config.yaml
d_model: 448
vocab_size: 15600
activation: "gelu"
attn_scale: 0.125
tie_embeddings: false
init: "normal"
init_std_qkv: 0.0258
optimizer: "muon_variant"
lr_mult_o: 2.0
batch_tokens: 32768
steps: 9351
Each number is 128 + 32 x the weight over its row's rms, rounded and kept within 0 to 255. Layers, rows and columns count from 0. Numbers have three digits each. The size before them is the row's rms in percent of the matrix's.

# v: layer 6 attention value, 448x448, rms 0.0586, rows 196-255, columns 224-335
# o: layer 6 attention output (transposed), 448x448, rms 0.108, rows 196-255, columns 224-335
v196 098:133175147160094131106175155093103090138116107153130158165074083081114087085121152139130117174166154160082080138113084112110197132111141151138120162098195164135164183109105120078105161113077091167088115116142120135178166074105120177110155113092144111118131117081086127186112170132131149125148140122207145095136144098119094135100071136124
o196 100:135050051131193135146082113136204126136157096160178134119153204131116127164152079136102123125096080057113158069117115122120146106103118147157086128124085109095150100089146172134211094148215141129083097102097143168161152141133187127123121069120093126143131111116141148079122133091121200117119110101116069120143114114164148121090136139156
v197 103:154116137096110088192075139134097121126106169086099120160105124111141186118127120127096110154111130155106114137112120126115143167082115136147200150167150127178110170179144162181148185173084100163108171103127157088175097109151129145145091130130136160080095132106114096073116107090104118081068122103118151149152063091080101151128096107136
o197 090:079156127168146114091125046104163108117113134116088152124105149128140077160059098105109147090096132125135200123146160174147114134201184182091142077134080178105196113114056096109055083149130107132119132082173077132086145131117135196146173113125176091155120144176179092153109097089186159148152128162143133096121160170151221090117157065144
v198 099:176114130154139152196180106144094184094141153084090136127102151149149215151112155099159117138113122067171170074101160149109174079093137078177117151106144149158112159057086136088109136133135219121069147114109177097127151142168132072106172121150117089156144117132148123154117093172131131164166135099119116125176162148099142123115214088108
o198 094:106163115111115190142080129168179094183113105095119137142153143095117088165175052089080155150184143132118151167115138173083114112193163112162123097141159158149140104143144123123152036116107104123117134143141125143142103150115104153113074111121179136080188139127121145123091135083077170142119122160175122040116174140165051120170091158127
v199 101:126152129079101109065134139131169121094062099119177122068180149122139038174136117087120118162119060138094106128102154103121089170124101136086105164159146122113139125161145161167102066073149159072117137105120149093111149092124181168141114136113113114116106095091163102112118057121112138098120117130137128149155196167147105089133125137112
o199 098:122108160167077111166128068141153153127143120155154194115110097121055161080083143137100164134054180118179118094143151167122092089145102143126217096121101136130109135174092114104170176120172132114100102087072134096096149110068098150128120106129151109138137148133125174166154133105086171115110143181135114083116115112091123119144114113099
v200 099:124170100206143061156110114074165137162218146101133147139089121115149193131134174177104138101105076184144170136159131154093149109143128141139173126130129104139110152095106176125110113048155133155177170202131151102166126079133078152115130142077085105111113131170118115073160114137143133187132097149088162102072101097128106173118115136132
o200 095:130061119082144148098086151117146092131057094168183113098171135130103103094142104077143102172152161071164102138073110177140086108162163100148130095154127143096110162085087128157174163152095149142090137100122149120080085114076110090109120086190129140178141118075164160152140122124129099108155189115114118131174204150132154067124109090171
v201 104:128107150155157132198183096098126124059188174177179142105105135141107083127103155142093136104139068144118083130159163126089082041155117132112102132154128084081188076156116121107119081133185166101144139126116080115118148162132146135156166139148106187136180141089182132125119095087121129147091113121099112117106111150120103144150102135108
o201 099:115145118139116120113067142148134154219085080069086102137181102083082112168112129186164147139128200175129117146115129131136152172107160189094148167151143141194095168102140129194131150121101128143092134087150117135153127121097109132081116082125147111171095168152108123114138061173127096167146119132114176051090180118117054109118179181117
v202 102:083115146176135092178103130134160095181166124135104097088063150119104160107108105127153137122172060096123148096125152122111146119131150097103144184087100112143145163098118124067151140157106143150080119090093132118141129117134139196151124122160169109121145070120120142158156132087112119071183128129143116115095185139103146128088110132165
o202 098:118102149123110148129139127135094130146102140081139156120118093174114136131119114076092148100121158051181108113116136134114107094028037166138112057141074101117154102128165096179104094136117127127174082141136199139126103139113103114087194133082111116144142131181139140096112109135134147090131162173146108130125109084178123136124183080075
v203 105:144160126053126170114118112103097148112140091100105145127134113127134096173083177135140116116075151125180190163060090140124093176094131113148040063095122113123115135125147144159113185177122193082101096119119101116113103153154162123124151112131112115124057089128122124092074167150126154157134092136094099133133132154132049134129157087130
o203 103:086128098168141130123128110141145081154087131130187126138101169155103064078178090104120089160139124115099085106150146168080115125145044113129184150153135169171134144115145073120152074116134112146218182131145142214122200097072111121115176107134119131199147140103129110173103076130131124113152148124147117139132117108122200140153111114143
v204 102:124084103120156125115138098114144092142176147131145124117156177122168119129141130129135143144102113118106159066067117137122154078121120096107125092153108103135161154109143132152148136158142152116099149104126140138077117093105137095177096129194147206151155137187134143151087056165140095147105123065051072113118160160129116099112140167161
o204 101:104139107128087129101162149057113106142125111091179156116133136168143181122031198142125112149129127121133181126170154111116118111133152102138119110134165148154107169177127123102111118081122133125101139141135105220075180086162120133124148164083139156131106090091089146111156129172083119177125106164125124101096105068149160166111101145095
v205 103:086132144112125062137106125047188138064118130117174141135045130136100129154140084146138122147140096145136140116202077144130076095109145177149160082169101092162194125125171134163152111172134149113041150079168075122111183118141186143104123102110108147160111143124132075109117155101111079142165137089138121142118159160108084100133040094103
o205 102:149103100184141084165129129121100091159155122154130108099111152091178069082177191138105127142112116143073130073089124099099108154166152148154110145067137180114112121141093096140087209102144108119147099127177189132149117144218098097106063151124127163157138090090137183164126114136175158135161160146130073147155147067180146090105157125110
v206 105:152101136069116128181127139140179124142123156055077099162123134162092195093126092176071123142215108108126078120066091134148157195122147135146151131110145159085130138123163136031167132152165196089109073178100107119100147177120197042091149134120144118141146038151113145122140127130130118079126134102171170073148212169123136129126188112124
o206 107:121156115141107161143205129162102139105119101174118197144122099176117137161085123087141124107071155138108144132105113148097065174184111157157124121116169133180107133204110143132141084159140116130191108092169152153139116093163093095136083160178020119101123133142163130148143167144160104077099128162115095164131115117110119081094154121160
v207 095:086120136113174095069076082110112118141077159121138138129093146102184185116094120095150130130127152159130143168160100161132181102166131202140107094077101126125122182129170137064123066143105179189072148126196085092136140095091188103165118113129138131174120045230146148134101151138144138120068145075129072101124145056125115144122073131169
o207 095:185171107068148104142154137131118145126160108160099142128147116125093119112154144125134136164097098104134071124114119154066096116116187061135120158137130084176127120086146146124085123119157092127170064158148123079097137118193095171147126133108103123057141103075197144076114112115122136132135076110152180101201094162121153104077158032121
v208 101:210169106095184104170155175162192091129087159161066142116154081145130067192124154116086190159111096105088115121148060094115121191120123154121164159193170127079169126099145173108126137120107076074175162149151078123060128135121067134123094123114096037123111095146118094128099110137181093173153123111113170068176137113164101144130112126096
o208 100:153130108184129121117074116141097109101178024131116092179139124157162178061081171086173144107123089148171098143109151133122093100151166160131109098170120134094068134103124122129116131132136142141110160125094201081206103111125190147093163132209170115102097174135100153108180117144105173130119118130194136178108153125096151035093144135105
v209 098:179152132093155131241116080142080106097163108114089115098201149132149086137140137145091170125116169045160091166155210119141119193134143113113100203106150098141105139126154170100065104165119181062107110054111118186117146115171147135140079139124142128114167163115137113164100137148154115127099092114109112108125150150140106126141105110096
o209 103:134068077092143087111215121129152112135153165094106174174120138096156082139126130145192118175161139166081139137137139123103115189132170194134142088118143096135225118147123137158179150149098108187161144123131112092123124136072158120119156165140135157094127159089147144099174130143040200134168102111138128147133085163155141047109134201145
v210 104:107171122144087146091102175125133135160145133080194074129190140150126213099123147163105105149126092133143151140112162121106093153164086145088158065148105136157113079158107147176145139155187071130160122105140122114126172092134100109067155149109101196107142075139150155118188060104132110166108214141119149125123015102142089124140111175117
o210 103:114123105166146142116147163150106114190119106110122145116114125192146157167152166103147114120105167072070036142134137187187141110128144053102114116143121169075110179152160142089123056114109150139122115140108083149105070191098132134110104081101185093149093125156080125093095134105152094089098063131152101128162142146107161090124167169158
v211 104:103062145147146156094051140147163112149182134140108153103127122111171148144106112091121120102199104178091125123121149123191164120117127158129068141108211120124133100116119151112079162156144092153089145190156105113092185118116125112144115145108150117150050091142168153123123154166128132126125161146078137152137110146179063163132105145126
o211 100:104144134103101114135133153163121142139056122175179073155055125131064117094133080159116171142087149120154108140117120109136093101115104127130202107129085150120094159128134161111155100100108158139141091122164128164201142116106145101075143107126106179058145148058148137112085082079084106112123191122191146171096133128081150117120092137149
v212 099:157183137097117071102140092125168129202168113117071140157101094133132081145150131138209132119117196104173181028090129109161181123128115123087059068100117132113138159070168128120131104145175168117073121127133114160164097142145094056114131121177087101133171181187132121118134091126141101140178165074132087175155202143139179125125161119141
o212 095:111143126124121124128145095166107088092092147172101117136145194132123105092115158131064155159131122123112127115133134156113083210128165110127157173085097135098126082166095154161092126134135182146151083126094153159093168118157142138143128113058172132167108135093137169160091131162165098101119000133104138113131134078163105085152083081083
v213 106:100088132138054112157114146129150130150166062099102115074146192102101153140127182169136176137100143185132164114175134137122125103163114091125146087087170125102076117064119092128123125169125110193142093143127115074160147188152100148167098104111143115153148101108113219122182156152115114084137110100173128125127091134068141116133114149158
o213 105:134200133107147101131151136100132155133094136144147194186123090142160145101117049142158125103130143133136200165121129155147110195144104177109104202164080132118128130168095089187053072107149091122125134177103132158129190166162134090108125165146108206089145115113131092126139116163142153122077101094163140203122126129177119143192148111163
v214 106:112128098056116163110124131133117141099177124124110092111133119100135185152110141141083119155101096099135196048109167143107086104117128098141091097102131096148102078142134109093150135131194140139173161130088103158065127129134151145121108149092187088177091108156131136096168112155132127141151113151169205130118131109142139122131096120145
o214 100:132101173138130101107111103145121180177059123104119158096183085166132115129126149057147062102125105098135103183122108163108181167128092155171158132106114187157174149157068140110159114059165133130100121104079105134186110113112106110147173116166125168088101144121131145153149098156143104122096103097083111135110156153130107182149127100129
v215 104:144101111124095107152196143092057165145099120115183146169063148195132114110098111087163087109173096157166161128186134143112143088120098131138110093158154136115100116135178073115156134110069150156117123135188208087148133133144125200121095117112148131074117117127156089127099156166124072093112143145124169125122069148130118135101065168063
o215 103:067104107120180127131044092104128131166166166134065088084147085133122109151122136182130150121109106092112150141092124120115109106144174105125118193128106106160098143130068136086107118170154157127104141135131092137086120152150116062153135136169111104192140177129132133077160152109169147118132107087132137106130108205089108181137166113118
v216 100:121186105160127105125189093132101123196135147179088065107079058140099123139129138167133128132113136150109110188181173135195112159086122133128112072134096132135109138125129094097116122159057068151078106151143148119148123141142112157062146121102177103168113121124109155124196100161151125186073181120106139144131075120094110113139169103156
o216 101:106100118120171127070156124084132114052120120093146140170137142122119086209173103096060111153182144163114137124135110069101092143139150170097077162080157124132097068139165129125149111108188103121185174076117107180149148121129155094092118112187137114178121107101162140149050119069142152137124091109165126177088138124112121148149129146110
v217 109:059152158115123150166145173133066114138159128172102161172111127124132123131113075089125167120152129140109136122199184151121116118167119090128093181105187145111136126150133126124152110084134072164115150109136084178140124146118085128194150123095100098119144144130147173117067194130106174108168129111114070165088163178121158110130127095114
o217 096:073184130110154161103085139150150132120104134124096140112119116190078121152120126198168125120130068075128153131167111152113123155069122164147135133097091141140093121171148117160070140136119161088147095154124137081139133116163168155093155180108125173162216158205125101103141123126187146130140139035091112161150134173091106119147172107107
v218 104:047158178077117114192089099115100163185145088129102076147154180105038132097165125091086185114106182145107108077150139116113144169121153122136121212136122171144093073115129133060142166136127133127138163162155108129147134109116159104129053121159124054116171196051124083110167193105100136138114130116183172121141173157114195118151098153176
o218 102:155185122064087143113082152157145097117085071123169174118104132166118091128129150149157114128117085162123132123189126143193112066111131103123153107091047151105188171116103129197169157118166110133118107141123139086135144115135130148024182144076140116126114085125172084148095084106125138125136109086162113179082149095133086154140165137122
v219 105:144091123145095116089092177160049190126170139060174172141116128112131129143095170099108131113166140137120189159169216112123104110132144098126155067108150141150152133145085170194166125086123132100211142109125164142089145120165136155192077106115155093139096169130137101173150161193110154073091104122154148116181149215175153101131108147115
o219 094:118121092092119147124164072078155066132115109146158119089092105124115162114053110122160090130111079075127132135086153156161150163117142155223131156126153095121149110168093081144110148150128148144139189191149062104154106161110173082105113162077136153125170141143094083075087154123165180148123159134130141194089121127136128127167151139139
v220 104:138131111109151137100114176122131085155160118131102174164183081093101151113106123072105145131146099170103186151118127131089119087096127096141160119142160160127165082167097138043122133084099114150180117155112103120169149158125105208123120136140164134119111113075139168118174151126124134110135106148180139090065066095096242148134131179123
o220 102:134098139151111169126129132111128152114132108089117104115129131084139133087134119147122149073144174071148114134108042142170161126159132123125139144192135069183091152134140137193124161083113168086098070147101133185101079133208153106161104145108142167129140162161082093173101083127123163069109174122152101101085172143203116100112142094144
v221 101:177122114074182156149122058190170166146168143155119082127110110142127188139107107084115124113090184133131121160133198139098145123132104100147122156090160094144110112132125172197144169143094108070118151117081166117153141120147108106114119173154118101110127166122147102099136146118138142182160125216192068151070130137136102082169129128077
o221 098:135094121121021129080150153075088143122057143091084095094132149078131136133229124100097174114157081116061149083088138141093128109135154131119122080085108178119176138138116149135094168132162081142124180135159163128078087097130148141134104086100122155151173147168140086109217156137099114167122195126113168197153145133105056156075123129147
v222 101:134056114172113148139098094169093130165071125160088084114142121137094086135131115121155127137111129140161093129164125152124179114105156131158102176095160142127148098066080163129140157152218187116152180167127104113184134179138150129105105126143092155124122132143113114079165100183142115147170145143212158102124123149144138132150113060062
o222 101:096164125092084132180133130126060115155141130109101067177114160160161120135108116106117104154156121125100202087143114137110117114133109053094077089110081155094062095164133164122132094115082149132061047100177151105120101131130147141175083166116146076113137156153154116145153099103119126173112041098071079149147171120063106132090089122167
v223 101:151116108117110108168145146128163113121135133119115076179077135114136157125154102119151120119116052080088140053141162146185136084128105143134134075132108140160101126165124133109122128172149134149099083157086156159116106056106124149105103112147137164151123082157146095118197099146124088108060168142147126159215159092183118094129160077122
o223 100:126161138196116104100124107156102091131129129172123157087167145095136126164125186139155166119152167135188137180133076196095118161132077117125129142135123146098201114143131144124134104066120101127117133145162113146122145133184142095119094160105154122096130128076160081148083123110152141129168073084099183159102158158090182141087084157160
v224 102:101166112083117128118077136142188114074084153183127108125179078093137103116142059082150148120122102171117177176077144141118121076148143123130135157157060092133105118151115115131130154146119184108173154152162079130070123180120130095144126120118172077131212137066077148152144143139111198104174096109151116106178095095126084164132125085134
o224 100:112116165157153125125121134129088192190178139079143142188103141107163143130052120122109130219145120119185115135118074133156115149096096118077143150166176139115181111120098136137134194144102112145100085070077135168185119163133072112049130209144158127144095153169232092158115190117109053144092168099165139103098114123110127067151101128072
v225 101:065117109144150102144181138112129105122114101134122091149075173137122135102127151148140110127166118063171064116149098120128118053115098107161043106160118160075105131121141153170136134109123208133097158136120070095165146045135163132156115135089093113121160152086111184098070179114129095132078144173116147023128125137121154060103164112130
o225 099:149124137150161111116133112112179116133120131137170156135119126078158153205181147079095137086139147128090203064099143191141068137125173120088106191146105093100140129113122090105094126152129118152169148104171135168137148210127142121138109123152069127125119127144131121164145068164099161131194090108157094185095138119031113155094069115120
v226 103:171093135112092108193096083172158132162119144087149169185142137089092122109120114134093153136192139166148089172057144110073172088171095149129127096137097149167112119109155101090123117126128119123146125123138116157109105147123162163143095124196117147104108139190107118137150184140164179086116107161168162132144186173153172087154078164131
o226 086:191155130168121118124142092129152120116086101142179085099125121080176178140166143179182100116059094104176152111170109147120097155080155126121118161112180165145136124136080121142099089152159071156175152134114194095147178089135142154109210151098175114142184095122146128159107122165107140120151143124063098077137118150107102108073169168112
v227 112:096112100113202153149170123155113102130126147151163105162108136126133149159127128136169135133142123115166083087136140145131167145091121151124079162178135177104117093150182055110129143135133206064104106093132172135164095134159134049162160138080140149118105100144137145114120088087111130156150110143144073170118147133199052133135208085115
o227 093:114175192127021157132115116158091181132090132142153097124148130098084077113182120135134120131130146128119172143129073074104088111151148116131155152111108063115138158087187139105169088136066105082075156055150121100091184149095124181132144073202146080063137149161155128098127159144173106150159130069098147057135106110111179128067103086131
v228 098:162118154105165163083126090088119112085137149143133129146138124104141196085081140140126126146091153119083163076063162105140124109120151151112091131215136066096156162121109138086169167151090214168110097113130109091117131081100177073125110109179115167159073166160114158140157153105156152158075153125130110214059102085145098133127108140118
o228 103:144135114114157082104184167132134174144118139159108053122121182142101081180177114134116083154104116103068142188144119122164138094123112072112113061081100132122123071198199080145103088120146129135089119153086174140149119137161134097186091223106170122107150101117145094128092081138150132132137103151092108077140176162121118127150139124162
v229 100:140142101066201041150140149175160119092098172039089115134153122105110107117110183110124176149112160154114118173198140120166186107129152090120176181093155151170158083096164169093121092130113188122095134051105101138170055149144132169147138105157163105143142183142113167131130124145143145139105111121146171149166121096159144121142124117108
o229 095:162199122160106123141133111121110110142165162093113182080128142059169173136104068114179152148085160147151153059132172155116048126078158138143153101096114124162165183140133121139132209147109059101154121101153094161251133115120106112107064131122118154157158126116140124143183073104175162098163172116141156096102112128087163086106135101132
v230 112:147061120119149109129176157150159124170177128115168197128166103099110137123143095115131163164163081153090179164081127121150127076138115152158151136136130099120090180118148085227085121112043096076104095161108126144113115164121116189092146123098118110133195215080097164162132164143132112105135106158140135080092056114084183130124160184087
o230 097:115144154117164161111076138128134156101102136121119054164150131165118100094079156100141192105124122166115140130125190155149152149111151138142167123113154101178143072123122127074095113136139169097169142112139090145172121090069149130214122170135161144126114095118166134160093120122103147151163060121097170174138155160170107114148113147166
v231 106:128099127088150162145127120177121182106088121112145171149214157123102119108113124076123160157178091131122142081136146127149110164136115104117169112009195124129100118139120121076117113090135127091180180152133143143110120132136129150161117151128099097156144092181155138149224166118114134147056147120128157175152195154139087138125120103128
o231 104:136112207089077070123098108153120097137118187106128056086054069191192137136129091164129106071084103140094137133160117126068107096060179135117117171126089132134143112146146151125114170132133147130100160101152092115138168163153106114119141062092179118161138144102133141155086193142126058100086111109112088126091113158110216138110139168147
v232 099:159094162080137187089151099127127134167141159133134149118063144135181137150153112136191121121089134124143145155138121134137098181141137163109064056099147130140128174114086043136088143146151206141142110131112070046093112107167116084066151167145136140155090149114155131191089160130094107094152162099067139140099059200138145127152136106102
o232 099:186125137134155145149153159155135154135099122135084053143096148124142124112150115121091150115154180137125095188157072148154151147077078097078089162112114150086121075111098117150104056137126134120151136137085132152113132105124182139163133041136150146034120117172071157119146106169143112100119101088128078162124127094145095090070163101133
v233 109:201167141127129153177103109174076147111106086123101172139104115113110093147154095128117083103094141140121182132144129150107122117136101100118183122180116124120126122139140130120147133117099030146117103057095160151065132189131134165130086135138140129100148189098089077128190183173163122126138141123088143127114150094141187143145088133104
o233 100:052121107160164080126126116147119113158106078170131081113104136087166132093081122116143191133187081102168079126148129088147108133158165103217104146093138125160078133169180129126091194159147106116185113169131111092143158103104164110165181077095114106115111055126116159133096167144102142168134122189152130137108122165110125096092147101131
v234 103:141115085160109135122076118081210123060078133069085093080089136085098179137136161118122122139135160112139123153144086123137088181109127131152125169069168141105097057104098122072131116117091140117147158177119117107067127035123113105133102130138100133142122129165168144134130082150113115136076125067068171109095151141126131149091152113131
o234 101:143139169100092137099166112151069140152113104141150112173128102137200150146156065142128155161087074192114140133150121222122161076124112141111079098129088117163132198093177153140155120145173148118150133127143122176159154145145064135125146121118219103125116144128129105121121120109116161122141134201130105142131160133128146052174092126089
v235 105:167105107150133158067138070068116182154118076101177149137179107142105164128084074104165132143137084177179128106131113148092080179115132166103141105143083113111122126106121027150163154122100096143151136121141169140144123175138127152154142097122139156147150112145168151186131126108123197155189148129130162144123167126127101114132092133161
o235 101:133128157097115138131152137165159144084154138074119084133125102085190132141178157128089091142128128127094161157047139082149122116114140096123101160193124153136114056136107139104138129104081136109089087104109139137107122142092100135132146135150082102169106123133082117091054161186114091108117110200137153137173113120192145140071100155074
v236 111:124184090094122163135113137123094123204120101137102136133176097109126099102148159121023120127193118181116065159167204149127197136129133106133126092067117139121139098143118165116159130091195179156170066119154173058108125178139105054141053108121167112157113137119174066102187071172143137092123188112097167137145140136211091132123056184154
o236 095:192069153138150092076143089115082106088111125165173111098118135156089137066099159160186065065047140101102147115159159189115123117127103100110114150109167124090065106052171161110042151142169144158101127077095087112091072122146151137093158172183150127104083170094081129103142185132137161143130110134093143148126120104113093114154114152197
v237 106:140088165107120135131169113100109149130101164163099098155155142125195094101162141183179108115048117060172131094095131128174115140121140167124171105136075126108143146095131133190108117152131132154078089126146131128171104127119167111117150129164109102164135226146112143153120150148122079220169161134116153141140201130102111099130191103110
o237 101:153180120139116133142119166129160146120148104152099118126105108120115115119158107068095196088215177169135195179108138073121045132160115118172067111171167141141176058109152137125134152086043153094107155133135159132135204101107107154062093145134158164111118073096146109064182122129119160171127121110084115112142093165137142117191136163106
v238 108:140181140120117136140108103169108102152134106131098122135119125129069140131124110101152108093193183151132124095126121143152093140131130165109131098136106146202176078146149154122189096159167115112147122103102118210102145102185172117158117114095076093156078118136080178096141142131125212133159137084097086101174069225153123099125130160159
o238 102:117100153132186111155137148079201146082140136102094151151189102136175102134121129200128133135096077093148109077122118078095085180110084115162134208123128199086095177078154160141133138117097119134124107113150107071134132133147079141127147116168129151060154152107233110188109125175148065142114123118089075133164115133082147179188182170079
v239 105:121107160147170103125132159148063098175076121143097177172123141103072139120106098124164142088121155095141103151134141153110171179134150139101138142143032111144147104118166155098116115132079129143155107097132086092124137098122169108181140138103119161117164134182102177110082144129117181166120088107098105130131125148152120138124080099119
o239 101:141129124118110205166152135134090182101100183139103152124165115112205130136091152183161125137102101134101124155143107084141107104147103111131129161123188111150128173107145104129146134136184072081070148162154139125146117135154102145138113120138176117075145145110099159148114175138140144102126156086177098145140112137137127098145148113076
v240 105:161110096192095112199124133182074108045114178119157090153159122124154083115155093127108103117163137176111146161134136123100109131125117172118112118177148107133164095167174141166179131095083133125204055089152103164130104185142122181103097113140170054092147172155143146074151091131132142152072099156188152164134176127116095124121189130115
o240 103:141192116106087123135121101133126116158144118095126156132120077137106139199096114162205096105092142111143098119171169154128141151131177140156095127128219145167112130147114063137119121125131134101110192144091088119147167115120154123145164156111106144056094169081097079134105142096088127100126163096134098153155133142111147109145140119103
v241 102:149136122169050166081126108176128138131119134123076136170133182153233150129085119136152136124141073128152193208153164100117054089112124103119150186155166095138121125126074133125087076044054123110166149167109119112139122159152143141151192144118101104097125131110105165172094097113172112075203139194166145160135119159128111153142181134124
o241 102:135098154074153103147104140146139117156197074142154121104113108107126144154136121080069140169066130122160134123078140150168135137151165154178117078165123078087069120163192153193088121157174163067046129130131149116095125151109122148113088096104116108172117130191172091070144118137117094143086071122055132142123095159075079065165129117143
v242 102:113064171174096147140090123101117124180129134144203101097143128135086199128139133153096069079181156163165023124163139129102158136132145113143100123105134078148076135111123118094149147123095081170101116068087097143190141175133098153193053109087165187132138082106096109119212170135151110064130130164180137143126103120126118105118150129125
o242 100:165117095143166161079174096150115126121126168126134129111054069121164136146096089144103068087112103111152231151089114120145102089119078152087142156113111121160175134129087153184095103071078157093133090084153140076159139089109183153168088152173091093153134121157155136152106088146103053102157118138129095047170090090124107184143109161155
v243 107:105155150130116186071119168127131093083103132146154194139149146162114147165118115148170095126149095094161151142124105136107118104102130119084124112142177144139155114122135095094163209134082077188142062151114113100159148158089089094118136148144142195143141226103126115121047177128127192097136118170140091090109120197132174112112065085087
o243 104:084140171154148111173100138096109121090103132105132021123127137052139116115123121127113163132131174208108090135122170098118100151144139134198150114128102147104126134174131159146138072142111151139076183181107171163098121142170169140118094006119066110107112120169146101090093098161184121155116230114137062161151126058132130171073137111100
v244 101:087103115190132128175174116075185175126109106150196145126124128148099082159124125138075125129112104107119120145158203157135124079113107072105148184128149100126124136136113116133126104072169037166124068153130187153149133133138092098151118137075110178135163190191158133115129132175122095103113087119130191089162204136145113148118047158156
o244 101:132157151106149109053089166094084093153082148125109195097128130058140190093128180120150064050115106169136136128119111138069165171213115158162092124123113116129115133062173150121166199152167190076152205119121134161165094091045082110077131132101168147142118150116074157119140173086135135140148153111112126137111193092092116179109111160106
v245 098:161132098068090148159184150115185063113168109135071103183208102114099208126163111088115194092136124103115118156118132134138100097128114095133181110165098151143111129159118123101142167066193166083068131115123111227152145188126155129133079122110148095132193202134104116163141146058153098136160184199166081097108103207142071131142148050161
o245 098:134196161091153113052123105137076156131134120209159145071098127144157039106106117155147074102187108180127122090138113051072136088104181186151109125130141115138169138140163120118116124162089121152152083098094110100137115102182117139124127115126109158127133124111152094133147064229116119123129142092125190099142138103132125117120151165090
v246 099:156040146170132079152164152110103123063079123101161124110176134141119083105141113142142104121103199126127186139143146143138149181085141129152079170139138158113081139099150097135124139105127154156078102123103177089118143157113168119104107087137110115209129131100090128155067093119148074108126097144152112132144113127107119131135175137104
o246 098:099156074127107128107139110137118149183100117144117108110071087121115153138108175132080159170135110155143084033131130125079106152116115144104154058120127176143197102173136153083125103162129142073130157119132067134110103080165114127094102064142101133096136116204165128154144130124117130127150133219100106145139105136092168162124141126129
v247 101:092164122111109186082116164135185138083143081164105088128111145138128110123115133157142113150096143077165135106083122140117101196109140166136169157147103154131156092140115164189136169104132092148100170120118118047137174105106173086172125142071161101083155081166096130175153109171133147087087076135128078104141178107112106155125141102081
o247 100:110076063119133167102170097141152092151128090103179111088147139071113105099099125106077160150173117152109151166199105117131191095143125107125146048130104132170092108116152132159113116130119139128180100085166120190138063173143110131098060226178076122177125107113203137142142161165149141164117138130157167123181162065107090132139137118101
v248 104:185145144152178174128117121070083145138130139121112103131202130142081118126112117139135116119191124136166177122209131151074148126114111118143125211126149117124148088099110141144150140117202145148131112183141126162126117127158112142137074130104155083096073100184106102097178144113146122085147100159059154105130092149132196146135090173117
o248 091:162099149147143157135118195128103113130080063105133125143083054134164142114084122104125123108150095153166118132037099105095177109126185091132118063195054141092155132200146125125115087103120125120124133142172198150173155117100115096188153114167131110146140126087097135161155101120090163138201128087129180102121142130136101106131135122120
v249 106:112133115121145139138086137124114105139121099097107077129176109116136049129090134123105166121122138083081085169140165129107163141119120154118132161120149169145144134151116144088137145079172086126153113066114229146171104127168073172175095122122188110115047099057126144116172107136135090119177112164120143098154075151119212125106092156147
o249 109:112119139191099069134150093120145176159102133109095184181143121201111148118103126145120059110123148198176135099122123064127138112106121146190125091168110138110156139073101158187148092187104176137103114115132109098122149159157146142111143171110111157149162169100175186136187154127094114120124116099135101152088161139107093174126085105180
v250 104:103083114144165155107184128115091124113124119122141106098123121122153164131137094114125122125123147154188129137141195127131157098125144078121105095126156088079095134062127091180146155147137092101118107144086125137150107096166105093137135110136168072134184120046189156143102072141111154108173172078086163169143139138117132094157084149092
o250 100:134154119109119183130106121158123182128194149131115140189124152170131110129105173139125174163145109144103160116144087180119093176156137106075126111111151134146134104164132099146119045105092130072147106087156109078127166062102156091158100126126084172099125145115084111113132140115170140138140081132157062144086149160112125121095136097133
v251 101:123110138063098090070116138152155160126130159139155103078106114121082171115128067149113153109179069112134133134215100113112150058164096114139148109130146087138150133167112117120138115112140171146139085172149093110145157074123132141144153148124103133132174153112176097164120005075135189131091084163110125060174172136138163137111083118117
o251 097:118094094144210162174133132124092084103085146082152129151140108180108159114102114104213117195095168139154128160072125089086115118118154151069106157117127141120118111112075165115158114118130094111152146072125136138196172125114134103136134018093123091132098175139131090130137162161100083111143111141107178173106122111123110082151124136120
v252 096:103112157129122179065156148108098131143116083056099061161199152130153187082184080090154107108039170151096155122142147118150107105130134127141138117197101183163120089065165119120100114147106112106194071074175148113098131094130134147147118107137126175137089173116130130107202127137135107098099094144145198138097095119110110097152106099116
o252 090:114149165152209128185146137139108114142128153181139141134076093084135165144104133193101147115136137133188109119137145125114132134094115116104154128117191177120131160114002100132159125062151088120092104150121153122140127170082118132144121131154159107099118117087102123131096120165067117089116101072093082177108078194110139098189115097141
v253 102:132127123100157132155150090171134124140123104129136141101155149156131214128126159113150104140090136091156144094188158123087109174091111175126178149107126126136109132174132106050126095155116116138146161132143152105110175148143139093119141153139095141154118122116126144115107077171103152156158133153098111183095124117155192134141118149185
o253 101:162125089141114124160185179095112215096150172135153065114151116130147030112188138120095122150140111119152083110101090112112102145132146184098083094124088121091124143146128144197130143101180124128109095128133089074117214153099166166124190140136147100056115155157138124090119058151101103115110147161134161076117151142115094102114114099056
v254 108:113126103125108089118129152073139169111094116175084132128163128117157126122178161145133114084117147099103066157135157133134177124119133149089165157090107112176097141096139081138122145154198154133196098100166154081124091139124136083144098131096145214106077208156105127188107161109124153080134138128145103098095055108115115114127156107144
o254 105:088165141168102172143130146168182118130117097145161112164090119056118106063092085142138124151080159129053126106126111098113123099148104112161127080159143114128161117149149084114122140141062143149163181148081091176084122114155103118144134137170067069096116129118094110078140177164155070145137113084079162172166103095149110092191167179118
v255 104:153181115117129069125104119128161121179105075141119062085138149093102117150088142138120155173158156114093064067111106099077206146170087126136138164144179164104121126089104101115138107185218164100126150121140133076157125096139132087110077068097095194158118101170106114089101101099098093142120139117134132122185117114110151121127104109182
o255 095:134107092132091152091160100113142157105101159135145163142123132126095189078192098162107081105080053165140107211112145155131102121092187064075107083127177091119164141078163131111206097029098101134119145139092126135139104168162187150095122197103138132151143094082098137149121081168142141118101103164103115157124180130162165112167146122121